python train.py --n_head=5 --n_kv_head=5 --head_dim=64 --vocab_size=1024 --qk_norm=false --extras=["local attention windows", "gated attention", "value residuals", "a smear gate", "short convolutions", "learned residual scales", "capped logits"] --init_std_qkv=0.0358 --lr_mult_qkv=0.4 --lr_mult_down=2.0 --beta1=0.95 --schedule="wsd" --final_lr_fraction=0.0
Each number is 128 + 24 x the weight over its row's rms, rounded and kept within 0 to 255. Layers, rows and columns count from 0. Numbers have three digits each. The size before them is the row's rms in percent of the matrix's.

# gate: layer 7 MLP gate, 576x224, rms 0.17, rows 550-575, columns 0-111
# up: layer 7 MLP up, 576x224, rms 0.179, rows 550-575, columns 0-111
# down: layer 7 MLP down (transposed), 576x224, rms 0.132, rows 550-575, columns 0-111
gate550 104:127122154078124183153130134125117165111126125134083136114073181126182179136157105130146141150168128123120113152108103142126150123148160151137147123135137155130103125105140118167188089111124160123174100142131124132114125121155133157097156157129128108144142157102133139116131129129123116142138121100138138136118106115139087131158091142112
up550 101:123128096158151103120125123116142117085151106121116138110126103088147131139083128138149118126112105141111122093141130106159129118130124109120139159108107141091081109165111131100166100091095136133146123141122145126129108103107140128110126098096116098141121112103115132155146155159131204089106115158070151072106151111152149098146146123089
down550 103:109142133111146118127094160154120141136139094147128121128076125123129130139128097121132145136124153191154107135076113138116096163148107087119102122153137134121092132070129118179131159111117080117136150156129140119083119119090118125119155076116079104161103165102111162081116161106130126145130127154147105078150119092153123100154116178071
gate551 104:130170151116143140147139028176152120114118110097083142118150119133121126168130146178112096099105088092122143107161088126188112125125138139151135131169132126142133141131164141124112131108101104125127159120094101133135168147132054136111131118157142138148127173120117123129147112140116183158134126146134147114164150123079097085112098133136
up551 106:168118158105115131112119145121140143146148114165082105126130160115147126164128113084168159122092139159118099118085150184133168115165126150152133118120125085118138164141158100152158142157154109151141120142140130143158135153114116139110174069098128140084123105086119136124149157084123122123151152120140142145126121112157164138149119134077
down551 107:099101115111092114122100144146169134114115164166108137133126165131104154107089102099094121152123185170145115121133153117099093134124124156098120136092140110125140117094090137119181129121098143168109110125103123109109107103082148139105092164135070125115122111092152108097124151163144102121137153167159150132154093114164169157123145130134
gate552 099:134111147113110139119122137131154135149146132140120129125110140168112169108096126134160117146127120171112155100085115143135134087125185137144166136136100148124161111103110185134156169122178161160117123140133105087050128112130150100162135135167143161152128118137104132074169093135098135145094087110120122096108094105178148152116155124087
up552 097:089110139141166103126132165105125111127127128131131096133118139095124070141166097168125114086140088119129135122155141133151126097133139145124105104114168153112152145164141124134157180131124149152081125108124161134127129097088174128138104154181145147099143147143123109104127107132105197103135100157116167108149151144152115095135124132150
down552 101:120136097161168145108113121126118145117178143154126118174142119164097138153114129106185146134093121102165113159133107125125165106071138130169163135173130130121147095099102141120155109087186121156134122133117152134091121085115131104160068123131149160114099135151137122154133103143147124141141093119152145136116150125117162157149119160117
gate553 102:147090118133156175080099125098094132140117126118140118210138117140072121125113112134163107143105102136114126105137129164128116104170135115120137144159093142071093112138167155086148099119138130093151149130154137123147141139083141124128075168157106130103167150120110132150112118127137156092151142162137140136138177109137142131118123150101
up553 099:124118098149133138132065140155110096114118112085119106123138132155129138121124135131095139133116137151137101146129165140086159139116171144171174124136133119129181131097102141124202148121113115135094129116143174142140128119120174120151153148182095142099077121078144131129130114144121129123171118182089143130111144123142111159143109117136
down553 100:164144140153157109192123129093115129115117109151120112128134145124127124138149168132101150123129144158086077131138126155141137114127172136096105128119159139127155091126139119106133118128116149148089105113130225101128141119151131145167152107124134118195125103076143154176139140153158106123119138126144118130132132074129130138171099103101
gate554 100:126087124150116115163136114086135155138134116165123154099154111108143162103105161116165134115139124095120089102148170158140112127130138132135126140184140083124160120089131164151099139109124135096121136130135136178176132098118130171112129138124165112139144150134132127172091163144178124110158118107110135139111171140057125083112134150186
up554 101:102119116097141161118136127084096100116132134134074094107105145112081126124110139129084098112075120152098114100138113122142162135144130157139133087085115171112084096173103173144137140144125110096112140133076149110131105125098140138150121087116128142165088135119142142092142117145082154098134151102106128138136110129123134133129116084117
down554 097:162148110114152123165097129134138070093157080123144127140093114114153136100114142155167109151164127127142156079173119098105113109134141114075149098185134123083113098121116140109125162132105124089162142093100144181099099126140154190158099136091130112154117095108137135140134136114102165118148131129095133145134155181098142131145070114097
gate555 099:162125197166126146126118126111131132164116128113121134143107136143113115124105146133114125103141122101141137111091157107118140151156131080107170125135126110129101095069134150129099149140098139115118089111128115133093086109135091157107157154150099162148143085141135150107100124120170124158106111161137077097101160175133131088099133132156
up555 097:106201135070126112134150150124113127146181127113172138089105168137089061120115099146115144174140120127112161132143154124159065133129099174099132141151151132145095079164100126163151096147108138130110120067111119166143147144153121160156091142109161109119133152103141130065149108123165148128144133143143154154108113094118127111108123114112
down555 099:125137169117137123154090139121148150156108155111133099120089122130154145173117131181144105099108117124135112147177144127109102099094142107148112156120152127134127086109101107133122123122124127137156093138101092158149091121108099082130112113112121122147163105173140109129138118180124126120133176125115138072117116122141156150154169160063
gate556 099:100076138168132158136127158123138104151153154093104110132108140121139133124114159124160153109117147132153153140093130141116174126178099125085139087179085129128119120147107132133152143127110109070140124126147159140129144145153121132148134174121136155115127112167138124149123124118108144127122081092112173083130136183153116155099142118105
up556 098:121096151135117135136105154111136135107092093114138160149127129151179171148108150150131137101142123130114119124113144156084143123087129168133148113107142130103106090108116129115112131133107122116153130158065082143167139140097133092124135113117151097125188147086150143134123081141113099168116116126144122087114119122172181135144141126098
down556 099:143162137173121109125158067117110139104108131125146165075174129140120150158131130133106095149165121101126148146093131082156113141130154124135149136132118126155154160154141114098113115135138109146083164127112108093112103087124094152097139131132123110129119171108177163128094140134132118145095139141136138097085131107154114103135158127104
gate557 100:101119124146153156101134113107136149140148118083099120182121113130148127145115090093120102145115098158135117111101093138121149133093133170132158127097136130146154161128166157106138113135133101047120180115165127124143130093203146127109115114158123086117110117120109111133135133104158124077132148143144166139143116157138137201151093147106
up557 097:117140072076173097141159105113112127157080138122158142129173092119103130152132119128142154145138146115122109122121109140109115151125132137152118142114139170111100119127175175129161155120126107125135131128172076147147170094137117137100123128126101119110129142114185118123129139120130089124128155105177164127145131144093141068143090131183
down557 095:167123111158120108116122148127139127096143086116122129111120152067131141112124136103128133137112111131153097123117098121152110152136111131162121091114121140108111115101174169125157157126115096109115124181107096096150100154144097112147101122115159154111163141095097113076119164150103147131138178138149153116102144125098132083127128155158
gate558 099:116152112090136158136174104113106127130127119115122169126155126099149154146130161126129164148078134104132094140121100080126148102126133111135169125083121114120104122141116119149165082115123165127139130104097137135077158159096152110091111135153149145110129121132114106134132090155128133106134149165107105128156110128141112116152098165134
up558 092:139141089100125132087113166100129146173151102115118173149142133108128126101109093117182138098138085133085135134122091093139109135153108091098124118157086088087157171173150121130112134130119148113143124126150128144093129101093135102153150111118174089131131119139147136127123121115111139132114098089150106157072139127147111125115130110139
down558 098:105136111084105144152134113117121096126119107140170127174155108095130172158132140156131128135159148087122157138142125175116140122108161149105122142168155129125099092149135095119110164093130151094141134176123125083081100188131134144100114204106123180126108089148133114110118115136124110129133186099170140145152148098131127122177158098090
gate559 102:180124127117098101130152160106135168150122138139122078118119126129098138161167144133130170090080055086117155131152122092135113106143125130128098176116123136130142096130188120170088145111109127123099135135138137183164120130128165153086106165137121095130106126188122142142131121161133096142136114135116118145131136128114082159138118170138
up559 100:112108138145119101120124154137123140159139113103121115156156164119158115155118124132119125150125153153117152151136151133064123124097125155169135084150130137120157145195130157109110109081096104134112151118112136087150164100105114130117152106122119102096140147107117149071137100108128122110102152121142153120128137094142139157152100073146
down559 098:085151106115124119074105158116125138142129135127140168100167128097169151141098121167112160113127144125111135138114167119138144134130156126146137127168126067148107140125138119147135103162143106167118104150119107136151157095098091129125148150086139116108100117105160128096135130118136127153154157092122128133130159148183097165127085108150
gate560 099:154117137124142096080108136104126120140153133142119187111176097158125123073136134157151103155131144126179159159104146098169116137162118134142124139130137116160142118066143128127128163136128140137146135131145130152104135131118131125161159089163166127122139131115147138141156164099163092180112104100126109115134172160086111125117134101102
up560 104:077062152095147101130138143124119116141145097121130093055177124138147145136113129130135135116118123118110126150095073128170117162143138129108160083092146160101116106149130129143094128128141155159109113137144122102136127133127123105094137134085094156105123149133091147163138150110138171126108150137136135113143130084090133116126092117144
down560 102:099173120131145105132117148147124129134132150122127150143105103089116126125121156134084148158151143104101105115142124124139140145134139164174120154128152080130118140091103128151146128096129122086162118126068107174118181174088114157133120108145124146116164127153111134170110092149161104132101147102147102125101180149113107141176111094100
gate561 099:131131126124129112181125160089157128123122118155138121109054151152131108135098104134116127104100112145140112131123138139150157098088137128121107116144119131166127141160125079150134146150093125110100108099092105101092148104166138102153110172142134107149139136144147133105090133145131093149135148087136146134104110125124128140111108123131
up561 099:149155176179091075163105160172084095111099130212129125141119121112161146128132146144102135118139154103118136094134116135160117133145139160124127131161118128153108123073157136154162135112144137095139134137110132137146169086128120113104099091151149140117151156141113105140152144141158150105084159175123156168094143099133120115136157092120
down561 097:165130163150196142097156110107135093120115118118166118135110139154141121132114109142202113109083102119093151120184132097127138144119175115136141107122112154123101153097094094105168133129119137140151116090121157114151107114106103121156138119099163114132139137144137141107175128128108138106160146098124128159113106144083132147123114131124
gate562 104:149128137125129096172184094111113113098132080094093116109105124153104123122166111125092110138126094160113112131130171106106139140133164138142118111088140130118187163108140131101143131122161106133094125120135142136117132140131129084131144113157138186095107142138106144126116156158122111142177112131096125125122109178133102131108173174104
up562 098:146148103157127138122128129153111180160158142134108144174102096143117157138131109126127110134113140130135132119116115130111127135139150144118119154154133171124114131104088094103124107141107122155144098125095106115156108156131162171141117136130121060168132171116146090096150134128149148157120117214145165111111075121142167120151129141156
down562 099:111110129143127140134145130124104106132136139143094140169126109132127152133115185143181138129106186145132128106128142161091112096113114105145154124148064128155128147164110099161098131093102134139075180133097123128104115079141108184139126121134155150169135133074085135100141161114106201145114126133123144134146122135151139154149117178145
gate563 101:128193125132118111135139110163060151128122083123123135125136112098085106110089136137184113128108129152077121104130152089109121124128119162117116063110123129108165125143128157114119133111085156159106152173143104144112104143119146115159141149142111138137121135157117113147142136144145137150130100124118117133135132122085139129106114150187
up563 104:146122148085144120162134146143145113148130156127111098120161159100128134124198080110115143154169142092132135112143153133168121129119165123111117058124091094120119109155127138114141136124125112140119092102153100121128166146149143112165162084179123134140113119131108096141115116106118171104088148115070122106092106154117150116170115102150
down563 102:132117158085126143115107162162143103127164155144130084095159123124175161160110128123141147080148129131098139126112126138151172123110136100082099133105126126166113119109131102121179148171093134075061152129102149121160101165097122135139146113082135111110115153145122104143108195088131132132131122112157125154116115145118150148155125128166
gate564 098:125122145128098162111188141088130129168131110189114118112109163148103133095161128118123157126136103161153108144090107160123156123153100102152099063129071104165121123098102115144159137098156140119131145117157138100104166117122154122147112131161168164160125168112143148149131162094098131102096104115121112108150114152149128139086105112153
up564 091:113091086086119116098120082123140112113119102151148117157151099133096143100104143106113167167153178126117093101099141126157126099121153134111162102107109122120144090112135167145104159118132103113111124175080105091122159105162085094089117085149139120129155173127111141161103165156140125136131123087146131125128128120129086093132116152114
down564 091:184136148163153197157165104121136129136115126122145111155118137108075114117111103133126150155131135118054108158140110127140109120132118106147142131170141112108132142130112133125105083071150116178134120101117077153086122125116181133123130165113152132134088142106144137072104136130145123093137135104103147131093114132126189148147135071123
gate565 106:122114150144148096132130127139123151137136095111128131134141135128177164132168091144109136145091106128125168124187094147113090119089135139158150121110117143116122149136157161107122097177111178169156143112148117104122109128135106085152182124146104116120065143155093142120103136083184115128095114125128109098106078182114132123064114103100
up565 103:141131147131151110166105105134099131127124133159117157117118154138116157126096082080150135168094132104110153076118109104161145114102112140153096110099120062099153149123149137101080119136142086134139121129141109119101113141142141123109133107098107108185114160145145094124109105124145161123111132105123138113138128072162158140173162160134
down565 101:147119091152098142139146138123157143141087106135156158135136164119134140176118107106104141137133151119136095130090123128106146123117181096115129147114170148128130121145106157099133111122128131116048134120121144154112178163098139134133110116108116123135131104150108143091104126084143117104049143123119159137149182115149106115114159131096
gate566 097:199159086131147133156116115086144144130126123099115168092164139169082129125132130109122118091142107127128154115086112141112136159113129110141165125118159148114133120113112134127131126096073122150154167118109145142091092144119112118125156087101141132099113124137106167123149157138122135159116111115132108181128147133149113122120155141119
up566 096:149119117101123179140109145110113101143133124100210103151156149143094104109143110110119114150132106138130112168134085114179132148140111114176073115161108125139103164100104145062133105148079113104132133136168097123149095127119158118135147141126147140156139110118078135073102110100128146129142144161091136097149088125130117105139140152120
down566 094:141095164100178090121123148109116127153165140137136103162122125118126140100160096125104119159131114135148123090150071115145148113102089097134161142100088101159158157137125133149107123104101113123102145148106130124152126114179100155138128119186114105147119106116101107112116117109174125106151128128148159081118143113099131148119125122133
gate567 103:150131134153218149160120145103155121133089148122142185129118138117174118085143142123142112164130174125136109123150146122188132111122093121132173141114155155125155120140134184116149153118165124165110160150133166154109140090096166110115117129173115107130130117096157115169130173133149177126122128128139131114149133105112119171112147140168
up567 101:175131156088110126144125105132150108154114157115107104152097133145163096154128088098098115131076115127153128160148139133130133116173155129124132120139104137114133116137109105174114114151146152108128133098111133142081102131121152109152134138134074137117144096136108090115122137138085165083111104128195121152133137125156113114139099097175
down567 103:116111129100085124125153126146143131135155118138150098110125113064141157105130128133115160131129118104124122067180132122125122116145151066184152141147116112095095156144122126127134124123115143085098117115090137110134122162115102141155107146085143099117116125128123143139128109117118112160122146090113116104112107122126140144124153092124
gate568 099:125117136133119105142087173111132141166147114146159167090102140153151124134156139117172141092155081156153161139128141136160152154121098124100145110182106123118127154135087153091091144139139141095116131166116138098081146151145129137145148122124156123143118128111136112133157132106123163149109121111114144158144215124130135092164120105155
up568 105:098133103114151149161057114126092170117163113137110103088189101115111157128144108120119124113151138155143119105152155109167092115137106097122118094161120145087144144135109129140150136124094098094155163090104107115095120142141135155131073113168108140113158125152154091127092123075155103120137141141092104170120109093142171140114114121110
down568 101:130136144127118113093112101136165138160152148120103122108161129157141091133107146096116167119155090157150121171160107132131119107104120094145140159174074117089146135125125165125118127099161119128138130094076125140142104110080147132162107143131133121149155114165144120122150116128114171179105109140122130108115143182145154110136125118107
gate569 104:110085134140155159134157159087136143109122176114125105154107158133111136161105126101147122127129129134119157143189149133186147135171117118111109109128120152072078122100152163130124130091164109138147124127111093138113121101136124115132095097081097161103104107091175139155131171128136099118124092166127097121130093101114161107114131106112
up569 101:115096124095142134135103142146100130109106123135127135142117127100119157103128086118182137157135156094133179122133167118146093111115125093162166105076137155107098086176118120113122136124139082137136105113123138142146151122107132148086108104159151127140128096131094161142105143123119170133090116129145115126130109170138155119172144117127
down569 097:155114136121127105169132143103113150136092172146138165114166130131100086127139166169141178132136118091188109140146068093129120131117147145099146145176130135141110123090150111148131113103120162111112181116150133179155106080124177120098129133146095102122108143136119111109149132120126164143127115167113124128100110115131081150131110098135
gate570 095:124134086157147133158084109153109151139163118099110130143134147143120151145132130185120125070124095130176117127129145135153118110114152122098172115150154133169162108130127111104113131098124125138129138143150149159056098104121122098150143129119164140083147147146108147135098152152151136110144128116143150105150135089095154157135124150129
up570 100:174151137150163130122097127109086120114163145131170144102144105089156093127134123101145137104138113141074117111141124072118142143113104080118128111125155156106130173096150147144146149124077122115173113128082120108119156111155109166128132115154081126148143162114097078119149137122152123130102151089158124135116116134159148112057111130101
down570 099:155089136154130140111153143144180137063154107135094150154142148099121129167126149115206124131147138143140136125127128109122173167122131141124135107146143105161106151082147121163074099090131097143116113131131087120112116169137152139120122166122127149127095127161114139108114133177122140122142129119142129132136134126113191106108078158125
gate571 096:140109132082171143154110126101157116082084165179098091124112117091099121123148174124168113138127167084130143069129125112129102129157147115113164152129106164131125097099133109113091117179137103136122131144126113086116152102166101095133116147118122107083132126117135145141123152111131167118124130108101092117104162188092161073148110124047
up571 098:094136067131157140106139103155122114199115129173123139143148107138143198158114151109141156126102131152140132129088121121130106109178168104125158125139105136134104163101109129111118143062200129103089090135155148125128094112118123123099152153107118125121173108110127078134142128137130101094152158096153152138091122163173094170154125103151
down571 096:118139125137156131137147106129105126103111060130108118127139128141157087119085138108094108127140145139123115150145079108101145164152121120116116152108145115169130107141152153153125165135092154141107140142137108134134103122144177110164143104142119111118158143151172139150120143062088103153099153169169134170131101153155183144158141119115
gate572 097:116140182082101141172158097109136099119119090111122109126082200121137122146116179086100104104130141090155111105116138142123153136141065102114124111132148077072110126174150158151119130113167137131144100139097135093134120171136147132121143115100123156138123161128106134104138127088148086134124139148085153130113136134091109115126085108107
up572 098:122159146127105154144116142144138117114117148100134124151117127122127130108131092130118138133134149129172089112178149075152131150141103164132116132102100128147149162132126118129114091089087121144125140148162138135121121149112129125114120132113090084098104146137155144121087138183132090165097131158123129171141131127118111138168142138153
down572 099:088082137155140122129108087112104099113091094103148134112190170141117112156127141157115167117161158157140144137141099151122104088139152111141107149129146110121147103105108092105109153137104116164095135111111130139173156174111115126121124086152152125109107137148089131155119144127143138118115149126111126110158111123120122199116118119171
gate573 097:172134146122107115158170148135163172101144129102112130135106169137132133095153112144171125166113162141107110144130137127160127110141162101142108104150064106109126102138131138119147121103166140151132128138140106139141143152135150147141131103140151162181099099085097129109115098177104175136149174099145170116137141104124134139125215127157
up573 098:110124172165122097098096125111162126124113092123149158081114135124104143107101101109160139133117126109097181160148096098113104152128125134131105150121104105124127123158117110126151132160141147140108125117069105138127143163093106146122140118134109121140126078114074099148104128126130105109116152119115145070089160140154104119128122074165
down573 100:124108112110111108145141104149132119111140117141105130166141160130122119149102151138146086144148137141143087114136153111120177151138152095094140167163149119108107116152130119098126093086148106148107128152170118110116152106148145091110174151136127102129108146120133137121175073122163134174094140106124136151199126126130135130145105102127
gate574 102:147093159114085105143088084137134123129093131104155096077149083079145109120146147091127140143131127138145077150124084098156101098146144128130136125100137111134151161155123133106155125128113123144083125169117178114138090166127098119097153151139125143124128118123151126114107152120110162170129119122162186159086141098122065090134089141101
up574 100:138117148066123088092133154120083145124175168157121134153094151128075160135108123113147133125134099132114141157098130145117142154092095128151119122158135107176101128121100152167130105174137168152104089137135103120117156150166133140160125126136101173107165111122150158110137078127115129168135122122068105136122120138129136147145176121098
down574 100:091148125091120146122122131151126101162149134126104114123060148138088118136098133105145107138118072141097113155134130150108140116161122115090133124093103112142167095146134141110150098102151139135088109118124140137144165109118102140125133117162140161091103115133113174139103155113099114128090118097090119098105095124151103142140118130132
gate575 100:139116120124074107153066164094168100196176077083117085124100149110144126097147141088137142117092127115089121113124152186093105092156139125120133141155116116125113106125129117075110087138096164159150116136115129124121146121163099146120135105196135143136100134122113120139125106130151110102141121109118181158101136152099111159133122109125
up575 101:123136134153126148119141148125117175148123127125103148105090077130110126161126104149131122101117141087167113126177130156145104113137171135133117149132098127116109137118106169123138145146148130101124131095113107124156156132071101117137180120103148159116177109096121124118125087103122124125131133161150110071104137115087152109126064082094
down575 101:117131129123122139083111101140131161118151122122121181147116072129126097102122120121105090140130116099078151137121111143106157093158115119153141079205111133130135140150173108107113134115142125117150106092189098104113135134131068114138114112152087119132159139143125119145077115113128130082107144145137120152133105141115151140121151152124